{"num_key_value_heads": 1, "hidden_act": "swiglu", "norm_eps": 1e-05, "rope_theta": 1000000.0, "tie_word_embeddings": false, "parallel_block": false, "init_std_qkv": 0.0232, "init_std_down": 0.0, "batch_tokens": 131072}
Each number is 50 + 12 x the weight over the matrix's rms, rounded and kept within 0 to 99. Layers, rows and columns count from 0.

# layer 3 attention output (transposed), 384x384, rms 0.07, rows 62-97,190-225,317-353, columns 48-95
47 53 33 56 31 65 37 54 55 39 60 45 60 37 54 52 50 16 33 63 14 68 71 41 49 54 39 56 32 53 64 44 18 62 55 61 51 16 61 78 60 48 32 32 47 51 54 34
57 47 49 57 41 43 43 53 60 38 51 60 56 58 18 30 85 47 81 43 36 56 41 61 45 21 47 36 61 66 76 31 58 37 48 46 52 57 38 43 61 41 47 56 62 54 42 43
64 46 67 51 53 27 31 43 54 35 56 51 40 53 56 56 36 63 74 49 81 23 65 69 36 32 65 57 20 59 44 52 74 47 40 48 34 54 32 43 39 76 46 47 56 37 60 48
55 47 57 50 46 33 15 37 27 37 71 66 40 59 62 64 49 44 71 30 31 73 53 40 47 34 41 53 84 41 59 27 64 33 58 36 37 69 48 51 72 36 48 66 30 52 23 53
51 39 45 68 57 35 60 21 38 79 67 39 63 59 48 54 51 39 55 70 46 52 31 44 75 44 55 67 62 49 56 16 34 56 58 49 40 71 44 74 73 60 46 42 40 43 48 48
43 27 46 51 57 52 29 55 49 48 43 33 39 34 51 39 33 50 40 57 55 60 43 50 65 11 51 38 37 27 50 65 46 64 30 73 82 42 41 56 51 31 62 51 61 53 59 51
45 12 61 59 62 65 60 50 51 42 55 47 40 56 52 42 60 74 41 68 68 41 40 45 36 54 37 29 46 42 62 41 50 54 56 83 37 50 56 54 75 40 59 41 36 63 59 63
55 52 51 58 70 54 74 37 37 28 47 36 73 43 71 29 35 54 25 73 48 37 33 69 56 75 20 29 34 42 46 69 41 66 58 60 45 46 30 74 38 37 75 43 54 41 52 68
55 48 47 58 47 44 72 56 68 49 64 69 50 38 54 34 40 44 23 34 51 50 51 38 58 61 64 52 55 64 33 63 47 21 54 40 50 39 51 36 55 41 30 44 51 43 41 52
50 30 44 33 38 42 42 39 46 48 54 47 76 33 42 39 47 76 47 42 57 50 55 59 86 56 28 48 61 13 35 61 64 42 51 56 19 52 26 38 65 42 36 54 51 52 47 35
57 50 55 50 42 22 48 41 31 71 37 26 42 39 49 46 41 65 60 40 69 31 41 39 44 32 54 62 53 42 64 57 47 56 49 50 62 59 61 57 54 42 51 58 63 51 52 54
55 44 26 11 36 30 39 51 39 30 51 60 60 35 53 40 57 49 61 38 66 54 57 49 49 46 53 28 38 66 31 45 36 53 55 39 63 44 54 47 53 49 49 69 56 70 30 43
57 43 56 71 71 47 37 29 45 64 42 46 53 40 40 58 45 61 46 55 34 53 49 23 57 30 44 81 60 26 68 52 84 50 27 35 55 55 68 52 73 70 39 38 50 41 85 49
54 46 45 59 50 54 44 50 43 38 64 52 42 57 55 23 54 40 44 68 78 47 56 67 71 62 37 38 45 57 61 34 39 45 52 52 32 50 44 67 67 39 69 53 75 60 46 24
56 44 43 52 34 69 41 62 47 68 38 34 48 50 48 45 34 51 53 50 52 51 56 59 37 54 67 45 32 48 20 34 71 65 46 68 43 49 60 60 39 39 53 34 52 72 34 36
50 51 54 50 57 50 38 47 52 31 45 42 51 42 40 50 75 62 48 34 45 46 43 49 51 46 39 57 36 71 56 68 60 44 63 63 49 58 42 54 34 46 65 40 41 64 67 40
73 58 45 59 51 36 32 36 57 60 43 65 49 64 38 57 51 55 18 37 55 30 54 49 42 53 59 36 65 54 82 48 56 62 31 62 61 60 73 38 79 54 51 43 32 48 44 45
52 69 33 61 36 68 38 38 47 19 29 46 33 44 52 54 26 49 33 34 35 75 67 46 53 61 31 64 57 61 51 61 56 54 68 45 42 48 36 55 45 45 50 38 53 58 40 60
44 55 34 53 37 58 42 35 41 30 49 65 30 54 82 46 58 38 40 31 50 60 54 47 37 50 50 27 42 64 78 45 39 54 58 33 70 51 43 34 59 27 63 42 31 44 40 72
27 42 41 58 56 29 53 21 60 19 34 28 55 47 57 45 61 43 65 46 41 37 61 45 30 38 42 50 52 54 55 44 45 57 47 58 27 56 57 68 45 51 41 71 74 59 76 37
55 71 42 44 50 66 61 45 27 49 38 41 51 45 24 46 42 39 67 56 53 51 48 30 41 53 63 79 45 76 50 49 57 52 61 36 52 40 52 65 24 64 49 31 46 46 52 48
64 47 63 51 61 43 25 41 65 48 55 38 50 33 34 56 23 71 73 44 56 62 43 58 59 41 27 50 51 45 53 61 40 50 67 45 42 43 60 51 57 56 57 42 63 53 45 56
55 49 49 58 74 30 42 48 31 47 39 49 57 48 79 43 33 69 49 56 75 47 43 55 48 54 43 64 46 48 56 33 41 46 52 36 32 51 68 59 70 38 51 65 29 53 40 53
44 66 36 67 56 23 66 71 62 32 40 49 39 42 82 44 28 49 54 43 67 53 58 52 48 69 70 49 52 65 68 56 46 45 33 46 66 61 68 65 48 38 44 53 59 42 58 61
61 57 45 38 69 41 56 49 43 32 33 56 50 39 43 43 61 41 56 43 63 67 29 55 36 48 63 30 69 58 67 41 67 65 28 50 48 30 46 30 31 47 58 29 61 43 52 31
80 46 55 44 71 45 34 30 43 34 55 50 63 57 23 57 45 49 40 46 34 48 45 49 60 60 37 55 74 46 42 56 60 41 65 37 61 47 52 64 33 49 58 35 53 51 45 34
34 39 66 60 48 26 52 51 43 60 41 47 40 63 56 31 58 54 40 39 46 43 32 54 53 53 20 37 53 61 51 34 62 65 70 73 50 49 50 19 50 40 57 62 30 62 62 49
61 74 70 73 62 44 50 50 44 60 56 55 50 30 73 61 63 34 34 49 53 40 73 58 42 60 63 51 42 58 70 45 45 78 71 43 54 60 53 43 68 43 56 43 51 46 38 53
63 58 44 50 75 55 59 34 54 47 54 58 62 41 61 35 64 35 65 30 43 77 24 48 37 55 54 63 56 33 34 60 75 51 45 45 47 52 49 58 53 36 51 55 61 48 36 53
51 55 41 60 42 45 69 51 43 69 68 42 53 35 50 68 40 48 46 55 47 66 74 54 40 52 70 60 62 50 62 54 49 38 30 29 58 72 49 33 60 38 58 54 37 60 50 46
54 53 48 45 34 60 61 58 57 38 43 59 54 51 43 46 49 35 48 49 50 32 69 55 60 52 54 24 49 45 65 59 24 50 29 47 44 62 62 53 54 58 75 39 53 46 62 54
70 60 57 26 45 59 60 57 58 53 47 45 52 61 73 35 44 48 64 26 54 48 70 65 55 64 60 72 67 52 55 59 37 48 47 46 57 37 53 46 42 49 57 62 74 72 71 61
45 44 45 32 68 50 39 33 62 48 61 43 43 40 63 56 53 48 43 41 38 53 21 35 41 52 62 72 49 43 45 37 71 44 36 62 57 51 42 35 52 53 40 37 52 38 38 40
56 63 62 68 61 37 56 46 45 68 35 58 70 40 42 49 38 44 65 72 39 59 53 58 44 27 48 49 40 69 50 42 53 40 43 53 46 42 47 49 61 50 60 49 58 45 66 48
70 67 59 44 49 25 70 47 60 62 60 45 38 61 56 54 21 63 15 64 57 38 47 58 43 20 54 35 61 65 44 37 60 55 48 50 40 38 60 54 61 45 61 76 49 61 52 35
37 52 40 28 32 53 33 43 74 58 46 54 44 75 39 45 45 35 31 61 58 41 47 51 43 54 67 19 27 69 49 48 29 46 74 40 76 48 77 48 27 43 43 37 58 53 51 77
52 48 41 66 52 57 41 54 57 77 53 55 62 64 36 66 49 58 39 46 52 33 33 46 40 41 53 40 49 46 49 55 68 61 64 43 54 40 34 35 27 66 54 61 56 64 61 45
52 63 54 45 49 63 34 50 58 55 56 38 21 60 60 36 32 54 42 47 47 42 55 58 58 55 55 69 53 48 38 57 46 49 41 52 70 55 57 39 54 54 45 56 56 54 41 48
35 54 39 76 55 68 63 47 44 51 59 57 48 64 33 63 51 29 44 49 43 34 51 49 52 68 38 58 47 70 55 30 47 31 46 42 79 61 65 68 68 31 59 59 51 48 63 46
43 47 51 32 62 43 49 35 36 61 30 27 72 55 44 48 67 33 60 47 56 41 51 47 66 53 53 49 31 41 66 61 53 32 38 58 52 57 68 56 32 68 57 46 65 78 49 46
59 38 60 58 52 38 40 54 78 42 24 59 55 52 44 39 65 57 19 65 53 36 64 59 46 49 55 31 55 49 36 62 59 36 51 46 48 46 50 41 62 39 67 38 67 39 50 45
58 62 59 43 56 43 54 45 59 31 52 62 57 60 14 55 76 51 56 44 53 51 46 51 50 48 68 56 69 49 48 60 57 52 50 48 33 59 47 57 60 61 36 42 24 39 48 63
35 50 36 23 47 56 52 44 47 37 69 44 41 64 56 48 54 30 34 48 45 55 68 70 55 43 40 49 53 40 61 68 46 39 71 30 56 54 61 43 42 71 42 61 65 45 66 42
55 44 21 61 42 51 44 56 50 32 47 70 57 47 36 69 51 52 51 43 62 53 51 55 60 50 56 61 67 42 44 52 49 42 50 38 69 60 56 61 62 42 39 49 41 55 51 40
65 52 50 55 37 67 59 55 37 49 52 43 44 41 61 61 38 45 65 50 55 44 61 57 61 39 56 56 49 47 27 31 56 63 54 40 57 38 26 41 56 45 49 61 42 36 71 44
59 66 56 47 51 61 55 39 45 50 51 56 42 43 46 48 54 45 51 46 54 50 38 59 48 42 47 62 30 57 76 48 51 44 42 56 54 53 51 65 50 54 67 33 52 43 54 60
35 56 72 62 52 40 58 39 60 49 55 53 76 63 36 63 61 25 51 53 49 37 43 49 58 74 50 36 53 51 69 64 60 54 65 43 46 52 58 45 45 49 47 49 46 41 34 39
57 51 63 51 53 64 58 45 54 73 49 46 51 35 48 58 51 31 28 49 66 74 14 28 56 49 62 52 58 41 69 49 50 57 46 60 47 52 44 40 32 39 50 43 44 37 49 46
70 66 39 42 48 45 68 48 53 62 65 44 52 63 55 59 43 47 54 50 41 52 42 47 42 41 63 49 38 76 51 64 45 87 59 50 47 41 30 44 45 43 34 37 29 66 22 33
48 69 45 43 51 59 60 61 56 57 47 48 40 46 57 51 47 51 42 53 62 55 36 82 51 51 42 27 51 73 30 52 52 63 51 57 49 40 27 27 61 40 34 50 30 62 45 50
61 38 67 48 47 30 50 49 42 47 56 43 45 63 63 38 41 71 36 50 34 62 54 56 40 33 43 34 60 53 52 38 48 44 37 49 64 44 32 31 51 61 46 34 51 56 55 55
30 61 46 24 37 42 48 75 33 79 61 51 55 63 59 47 43 28 63 55 73 56 56 40 40 55 38 30 43 39 47 58 46 22 46 38 31 45 71 42 51 49 39 48 39 49 52 50
49 48 49 33 37 49 36 49 34 37 26 45 40 46 58 48 67 51 92 55 39 55 53 72 48 37 44 48 54 41 63 51 37 48 59 56 37 51 55 63 43 51 11 51 39 44 51 67
55 56 39 34 51 56 53 48 57 39 65 26 51 46 62 49 73 53 77 61 64 46 43 53 44 39 39 63 43 37 53 57 53 51 53 31 42 47 59 43 51 49 70 62 55 34 53 49
36 55 75 33 50 49 48 51 58 52 41 75 22 46 32 31 51 56 61 53 40 57 53 45 55 48 57 52 43 34 68 47 57 56 53 51 48 64 67 62 43 43 42 67 31 46 46 49
63 47 55 57 65 44 39 45 57 69 65 51 54 36 26 56 32 64 46 56 49 59 60 62 53 48 89 66 41 66 46 50 55 68 36 44 45 44 33 49 68 35 64 34 31 72 46 68
77 52 49 52 32 34 32 51 56 54 46 55 42 58 62 56 52 60 40 70 42 57 51 43 53 39 50 35 33 36 46 58 51 52 47 64 53 65 35 39 46 23 71 54 33 39 44 47
45 53 49 57 49 66 59 53 60 57 51 58 43 66 50 60 56 38 39 42 57 48 63 54 47 63 44 43 53 53 32 27 61 45 49 61 29 49 65 50 54 54 69 60 53 61 44 41
51 48 52 44 30 62 48 50 63 38 56 77 42 51 55 51 61 33 51 47 53 51 55 71 71 55 51 36 79 65 48 59 66 51 39 45 38 67 45 61 51 48 52 43 50 47 48 56
51 43 48 56 48 55 62 54 52 54 64 63 76 49 38 60 45 29 58 48 45 61 43 45 78 69 49 42 35 43 26 42 35 48 49 40 29 53 57 72 49 47 64 44 56 61 46 53
47 40 54 57 48 59 43 31 30 50 49 55 40 44 63 59 43 39 43 63 58 56 58 39 56 69 50 43 46 69 62 42 45 29 50 64 48 38 46 53 54 43 51 75 54 46 42 56
56 42 46 53 45 45 68 49 50 51 33 45 45 58 60 43 32 72 38 54 63 48 47 42 42 63 38 34 52 53 41 46 41 46 54 56 51 37 28 47 63 47 64 60 44 40 27 42
46 54 34 35 57 46 49 33 61 39 43 43 47 35 59 53 40 66 39 60 67 46 50 51 51 47 73 70 48 46 40 52 38 54 46 36 52 45 51 44 57 68 55 34 38 36 50 67
64 20 59 60 35 43 41 61 56 56 46 60 62 49 42 47 48 43 55 67 43 62 51 53 71 53 53 62 46 36 59 29 60 42 57 58 54 49 54 44 30 47 56 51 45 56 34 51
43 43 43 66 31 23 59 75 32 54 48 59 51 60 53 69 48 59 54 53 40 43 76 54 49 42 37 47 53 45 70 35 43 56 40 46 61 60 44 36 42 59 46 44 38 77 51 38
36 29 44 48 55 52 47 52 65 38 58 54 36 55 36 39 43 54 30 38 59 49 42 45 43 55 54 52 38 48 20 45 53 50 33 59 47 48 62 34 51 53 60 47 45 56 41 51
51 53 64 30 59 57 35 41 57 52 53 54 66 51 38 55 27 65 32 51 59 66 43 46 47 49 41 52 46 64 27 39 57 46 27 58 65 38 54 49 56 55 30 50 38 38 41 38
41 54 51 49 52 40 37 44 58 69 56 52 50 39 57 48 48 47 41 43 51 51 45 53 40 47 48 47 37 34 47 18 35 38 40 46 53 47 72 48 57 49 33 38 38 32 49 40
44 49 45 50 50 52 71 62 36 60 55 57 72 35 43 33 43 51 48 59 56 42 55 46 48 55 45 53 51 47 66 53 32 58 62 61 36 59 50 47 35 45 65 70 60 50 35 61
37 42 31 39 54 34 56 71 50 23 52 48 39 56 38 53 41 46 28 49 41 58 45 47 49 61 45 61 49 49 60 56 53 36 46 40 38 29 38 29 30 25 41 39 31 67 41 41
52 67 65 67 62 59 36 51 49 48 50 39 47 54 47 48 52 23 61 38 55 63 61 52 35 43 65 38 52 34 38 56 68 30 42 41 65 59 31 48 37 59 54 29 44 47 57 49
67 14 66 74 59 49 52 42 49 55 64 26 71 32 42 56 47 53 50 48 53 51 64 34 63 64 46 76 24 29 59 59 44 46 21 66 54 52 50 44 53 59 36 40 50 36 53 64
56 46 34 29 65 34 54 29 74 45 54 55 58 52 41 46 57 45 66 42 52 58 47 70 56 60 63 50 50 48 81 43 61 52 50 52 66 59 40 42 59 24 38 53 64 51 43 57
62 47 68 54 63 43 56 51 56 34 52 47 39 32 46 70 56 42 43 46 64 66 80 62 70 50 73 71 74 51 51 66 51 51 40 18 49 73 73 31 55 50 46 69 43 53 54 51
54 51 60 44 59 52 54 44 46 57 54 48 43 48 57 53 47 43 56 59 51 62 43 38 39 63 54 34 27 46 36 70 43 46 38 65 52 30 56 59 58 56 58 51 25 52 53 51
32 30 45 31 54 69 62 38 54 67 40 49 48 41 49 64 34 31 40 35 28 50 50 27 29 62 48 52 79 55 36 51 49 45 64 48 44 50 38 37 38 64 46 48 31 64 42 33
55 50 61 54 50 47 51 74 51 68 55 57 49 62 34 40 41 33 48 42 44 60 58 49 42 49 52 56 42 47 34 51 52 77 48 62 59 51 40 49 33 58 38 57 48 29 70 56
42 42 43 55 47 66 71 59 45 54 55 64 38 41 48 32 14 52 53 48 54 53 51 49 43 32 40 54 29 44 37 69 55 49 55 56 58 52 44 38 32 66 45 67 45 51 86 49
48 49 48 63 53 70 47 39 23 47 54 45 54 47 56 69 32 60 48 37 52 45 68 56 31 66 61 62 38 68 52 40 57 50 56 43 39 53 76 52 59 52 55 78 54 47 50 48
65 59 73 65 36 56 30 56 68 77 54 50 53 40 38 47 47 55 69 37 14 53 45 42 52 47 67 33 48 49 59 39 53 47 30 37 54 35 29 51 45 35 64 44 62 43 40 44
49 68 33 51 40 53 57 43 44 61 61 51 43 64 30 62 57 48 49 52 41 45 44 33 30 37 74 48 64 66 49 53 49 44 60 62 42 65 58 35 44 63 46 44 39 57 31 36
50 48 65 25 55 63 41 36 50 34 58 61 49 45 45 29 60 50 70 69 56 32 45 68 38 48 41 47 49 42 62 43 41 55 57 65 44 50 68 70 45 70 70 24 60 78 30 46
57 53 63 48 60 50 54 64 66 47 46 41 57 57 67 44 55 37 49 52 27 44 58 36 28 58 66 36 70 62 43 69 42 48 57 37 37 39 58 45 32 63 57 58 62 47 48 53
39 59 42 52 47 68 35 60 64 38 41 27 32 48 56 49 43 44 80 48 40 55 57 54 59 53 31 58 37 39 30 52 64 27 45 61 41 75 40 55 57 66 39 60 52 48 56 43
21 40 70 70 63 57 45 67 64 48 40 38 49 49 57 60 51 69 40 67 28 57 57 44 39 46 38 73 49 44 59 61 56 59 48 59 66 54 51 50 63 51 66 37 52 40 72 44
46 52 49 36 33 62 47 48 54 45 35 39 67 33 48 40 45 35 38 29 85 50 63 59 59 72 51 48 47 36 33 44 36 31 65 73 56 43 54 52 44 43 62 22 42 40 48 67
42 47 67 37 50 29 66 51 44 57 42 53 74 44 42 46 33 54 44 38 21 54 68 33 48 31 69 63 48 56 42 50 64 63 51 69 49 58 64 35 26 37 36 43 33 41 51 53
35 57 54 59 72 41 54 50 45 59 45 55 59 56 62 53 55 51 67 47 61 58 48 51 24 56 56 35 55 60 60 49 22 46 47 34 45 56 61 77 38 56 46 79 56 29 57 64
34 56 34 57 39 57 60 33 55 67 68 44 41 47 41 55 25 40 64 54 46 46 41 55 63 34 73 46 46 46 38 50 51 53 45 72 44 51 54 53 51 71 61 53 57 46 47 55
25 37 50 55 38 48 56 66 46 40 54 55 67 53 49 47 48 45 53 61 41 69 34 42 60 53 41 64 47 52 32 45 59 53 59 68 61 58 44 51 64 29 68 54 47 45 55 43
50 26 46 61 53 42 45 50 64 74 42 54 56 52 45 51 43 29 52 64 46 35 48 51 59 55 55 24 53 69 52 47 57 48 32 63 64 62 62 66 25 50 55 43 31 47 55 27
51 49 49 43 45 48 73 44 32 52 59 29 55 55 43 18 46 72 40 67 55 45 42 61 47 59 53 50 57 62 31 47 42 31 60 30 51 72 53 44 47 54 46 33 70 45 55 53
62 55 39 36 48 42 51 78 44 58 68 54 54 60 65 37 45 46 49 33 49 54 37 33 64 30 39 58 49 65 39 46 61 49 67 42 78 48 59 25 37 73 42 38 39 46 56 41
39 51 48 53 43 58 64 59 41 44 58 47 62 73 49 42 41 57 56 42 23 49 55 49 39 69 59 45 59 61 47 49 57 56 55 39 29 42 69 51 55 62 30 57 47 63 29 58
36 46 35 29 32 44 38 37 44 55 52 65 56 60 55 45 54 59 44 53 33 31 67 30 58 35 59 51 71 58 57 61 33 54 48 34 69 36 64 38 58 39 56 51 52 62 64 62
30 37 66 48 55 44 69 59 56 58 34 44 45 54 25 64 31 41 55 47 40 44 58 26 50 46 42 46 36 56 63 40 45 62 57 58 60 52 50 44 66 56 47 61 62 44 62 48
61 67 42 39 49 55 39 48 28 58 26 48 39 48 35 35 61 32 38 52 40 45 54 39 35 26 41 60 73 44 32 66 51 43 48 38 52 44 35 50 45 54 55 55 48 52 37 62
51 39 46 55 39 55 60 54 50 58 81 38 56 53 40 55 37 59 44 37 53 44 45 66 59 45 46 58 53 62 32 54 36 53 55 51 43 60 47 51 55 64 32 52 48 64 62 36
44 64 52 40 48 56 74 46 74 53 63 45 38 23 36 32 56 64 50 51 51 42 63 49 49 42 48 62 58 70 48 44 54 42 37 64 34 48 63 44 32 59 36 43 60 47 44 56
43 65 51 72 39 50 59 60 47 36 46 54 65 40 49 61 43 35 60 52 39 76 63 55 54 35 53 44 23 50 30 66 55 45 48 46 70 50 66 39 59 57 38 53 66 48 36 39
36 67 58 41 42 43 62 52 35 56 39 38 53 63 32 47 33 49 74 40 69 48 48 35 43 35 56 67 47 26 38 50 60 45 57 51 68 44 45 54 63 57 36 60 44 52 55 55
54 49 51 42 45 55 45 52 46 56 56 62 48 27 48 59 42 62 51 45 62 35 35 45 59 45 51 55 54 57 51 66 57 46 76 44 64 52 57 39 47 56 40 69 43 69 68 50
69 44 56 52 53 37 58 40 46 65 49 52 57 64 50 67 60 64 83 51 47 31 48 47 46 43 25 21 53 48 35 46 32 42 43 66 71 53 61 59 46 58 56 73 67 60 47 60
39 48 65 61 41 47 45 46 45 64 35 61 52 55 53 84 60 54 48 53 33 39 48 62 66 68 27 61 58 53 55 22 78 39 70 60 47 32 35 58 52 58 64 61 64 52 65 58
41 60 47 45 29 18 38 43 54 49 68 60 31 34 48 55 61 54 36 64 52 54 50 34 58 22 58 50 57 54 60 55 47 74 32 54 47 53 49 56 42 34 36 52 42 38 36 54
46 50 44 54 54 28 51 48 62 64 30 53 59 47 46 46 44 63 35 61 46 36 52 51 43 58 44 47 51 58 36 41 38 49 46 22 56 37 49 55 39 51 47 48 25 50 58 42
44 47 62 41 53 64 47 36 39 58 39 42 46 46 57 65 39 57 58 40 35 39 52 63 58 74 32 38 56 55 44 53 33 65 53 55 55 58 42 57 51 59 40 59 48 39 45 41
39 41 40 39 53 37 64 39 74 58 29 48 53 46 42 43 66 67 60 51 45 37 31 52 66 51 61 88 45 43 56 54 53 72 39 52 35 42 20 72 57 68 45 47 39 40 59 41
47 44 44 62 47 47 40 57 31 49 47 49 49 53 49 56 66 34 43 34 26 42 33 41 45 38 46 52 65 27 59 38 57 52 55 48 50 56 43 51 49 62 58 57 49 23 39 23
# layer 3 attention value, 128x384, rms 0.0707, rows 62-97, columns 48-95
43 36 63 44 67 44 36 58 37 45 50 63 47 52 43 54 48 63 46 60 38 29 23 65 52 67 52 49 32 41 60 61 48 57 47 47 60 43 42 50 46 49 64 50 44 65 46 57
48 62 45 40 49 62 74 42 52 64 59 65 52 54 27 46 34 69 64 64 50 54 56 42 45 42 61 35 49 41 55 39 39 60 56 32 30 57 64 39 40 28 49 52 61 62 70 53
52 54 46 57 26 29 39 52 22 33 31 35 66 48 61 26 61 48 57 60 36 61 36 54 53 49 54 45 55 48 38 27 42 49 54 54 38 56 58 65 60 65 39 59 46 42 64 40
61 44 49 61 38 45 69 37 44 59 61 52 41 40 51 38 64 66 62 63 66 28 39 63 64 56 24 61 62 38 40 62 47 60 48 68 64 54 46 85 67 39 47 60 66 79 28 46
41 68 80 32 40 51 47 56 41 40 30 36 56 68 42 68 69 38 70 64 43 42 54 51 28 38 50 55 66 54 47 41 37 67 50 62 44 46 63 68 54 54 50 53 40 62 41 47
39 43 54 34 46 49 52 60 45 51 46 60 59 26 68 31 54 42 40 53 39 68 64 27 51 63 45 66 50 61 45 62 56 40 83 61 30 40 46 59 41 63 49 37 33 43 67 56
59 46 24 56 53 56 65 66 60 32 72 58 36 32 28 50 52 46 57 62 68 58 44 58 41 57 46 36 63 66 40 53 47 64 72 54 46 50 48 53 36 54 50 51 58 50 47 65
51 48 75 32 66 57 30 94 58 52 32 46 38 33 44 53 36 38 58 42 48 36 45 89 36 66 32 53 51 31 35 47 82 46 46 58 30 53 58 58 66 48 42 48 30 50 48 44
47 47 63 43 47 25 64 60 46 56 29 44 45 29 54 33 50 63 51 43 45 35 39 47 48 50 52 40 41 73 78 57 38 41 64 27 63 53 43 49 34 36 61 57 55 22 58 63
56 55 56 40 61 51 52 60 60 56 49 48 58 81 48 72 53 58 32 57 47 43 33 47 66 49 52 50 42 38 47 48 48 41 61 41 45 58 40 50 43 36 55 61 34 51 59 45
61 37 30 60 58 48 23 58 69 68 44 49 71 53 59 35 53 47 38 43 57 56 46 42 71 69 65 62 70 54 35 60 43 56 33 72 52 33 48 35 46 57 30 30 57 47 49 58
54 44 69 35 39 50 61 55 61 56 41 52 65 65 38 53 47 50 42 52 44 52 54 48 53 53 55 08 42 58 71 63 47 46 47 48 49 61 37 51 35 66 50 35 26 48 53 45
56 82 54 58 39 47 58 39 47 45 67 47 52 62 48 34 73 37 53 46 54 79 60 52 41 40 67 61 53 33 55 40 55 46 14 63 44 38 36 51 00 43 42 37 33 55 49 28
42 58 48 49 37 54 28 45 48 57 35 52 42 49 51 53 50 48 53 64 47 62 26 73 51 42 60 56 55 68 39 69 41 42 50 40 67 52 63 53 53 46 53 62 60 46 77 48
40 54 33 56 43 59 45 18 28 56 54 57 46 34 47 43 64 53 40 50 67 47 44 47 51 60 62 73 38 53 41 47 53 28 76 53 53 40 32 43 51 63 57 37 19 67 41 55
56 73 58 52 64 79 38 40 57 40 59 56 58 43 52 39 52 57 45 55 44 55 46 70 66 58 52 29 44 51 53 51 61 60 65 51 77 67 62 45 55 44 69 46 50 60 63 37
57 36 53 28 44 59 63 55 65 48 65 77 50 50 50 27 52 59 61 41 62 29 54 65 75 29 62 54 69 50 63 55 51 50 51 58 59 35 60 38 45 31 36 61 59 50 62 45
44 48 42 50 69 45 46 66 41 44 40 46 57 43 41 57 51 44 55 58 70 58 40 57 60 50 72 72 46 35 46 71 39 62 68 54 49 31 26 46 79 51 66 37 96 79 73 75
47 45 37 70 32 62 42 56 71 62 35 50 40 43 37 56 55 52 57 43 32 60 58 50 41 72 38 48 48 57 54 45 68 43 51 58 69 39 50 32 44 68 38 56 60 43 35 46
44 68 39 57 54 70 41 34 73 43 47 51 36 48 50 45 50 62 43 65 61 62 43 65 50 57 43 41 44 43 53 34 68 74 30 30 44 34 55 57 42 59 49 54 48 51 45 44
42 67 60 25 68 42 48 38 41 67 45 44 51 39 61 49 39 38 56 48 27 56 59 44 64 65 56 71 29 71 38 33 35 47 63 56 69 57 63 52 59 45 38 36 61 55 41 50
46 46 40 52 63 70 47 34 40 59 55 52 47 54 65 40 54 51 19 49 61 49 31 64 48 66 66 43 43 59 38 56 70 30 40 31 91 56 46 47 35 47 46 32 36 43 62 60
76 52 37 42 46 65 55 34 30 54 59 58 69 48 55 52 75 51 60 41 53 69 59 66 57 60 49 56 47 59 72 64 59 62 74 37 33 61 19 71 41 69 56 49 52 39 42 63
33 35 71 56 34 37 79 43 63 56 60 38 61 47 55 67 53 69 54 50 41 50 73 67 36 45 39 43 62 35 56 24 65 41 49 51 61 48 49 39 52 66 43 47 64 54 47 45
52 65 40 50 64 42 46 42 38 69 70 34 83 48 61 43 34 42 78 53 26 45 53 34 62 59 41 49 39 39 37 52 45 54 68 38 41 72 60 65 54 65 44 50 52 52 52 57
44 54 59 52 58 59 23 66 43 56 41 44 55 42 44 67 34 45 64 46 52 37 58 31 38 55 72 56 46 38 29 66 46 47 40 56 40 53 71 75 61 38 39 53 62 57 44 48
61 41 52 24 37 48 56 48 63 45 52 57 48 42 47 45 38 65 52 56 48 66 54 48 77 53 42 43 42 29 58 38 61 61 32 60 36 65 43 67 50 43 51 61 54 55 60 72
46 44 37 42 59 58 59 60 52 44 57 47 30 38 46 50 55 83 86 44 40 36 51 58 40 39 51 26 59 45 06 60 49 64 56 63 31 41 39 35 52 54 48 55 46 32 60 53
46 58 58 57 58 43 60 58 46 47 48 41 32 46 35 34 26 20 56 61 29 59 41 59 65 39 51 51 47 43 30 43 61 48 48 67 57 61 31 58 53 48 50 42 54 51 73 45
58 72 55 62 50 54 39 53 58 30 43 59 45 56 53 58 56 73 54 39 60 36 53 48 57 39 38 34 40 53 65 44 76 45 55 48 30 50 40 48 56 51 41 34 49 42 35 37
36 44 49 50 49 40 49 66 51 50 56 35 53 32 37 46 74 51 60 34 56 36 24 38 71 55 45 25 55 55 24 72 41 59 54 47 45 42 29 56 50 31 49 63 52 67 51 51
56 44 56 54 63 72 46 54 49 45 75 51 49 47 46 76 44 48 60 40 54 71 60 43 31 46 26 28 30 49 40 43 48 44 43 65 41 63 51 49 45 52 58 46 67 39 32 52
39 47 72 46 34 63 66 45 40 48 59 39 44 38 47 61 48 51 56 46 39 71 78 58 58 62 38 59 26 52 44 42 65 58 43 62 53 47 56 65 36 51 65 62 59 67 66 37
44 40 59 55 34 54 61 67 62 42 70 32 48 41 61 44 65 51 42 49 60 34 56 52 40 47 71 71 61 51 63 67 54 33 50 54 57 58 35 37 51 62 47 32 58 50 60 48
43 54 41 64 53 51 21 41 54 58 59 64 29 25 53 54 41 64 53 40 43 47 57 62 33 41 59 55 52 37 54 67 36 58 54 52 40 40 31 45 51 42 40 40 22 30 47 40
45 78 50 57 55 27 54 52 46 56 40 47 89 36 52 53 55 61 70 39 54 56 36 58 46 43 51 54 55 65 50 29 63 50 50 39 48 30 44 44 66 68 54 66 50 65 43 43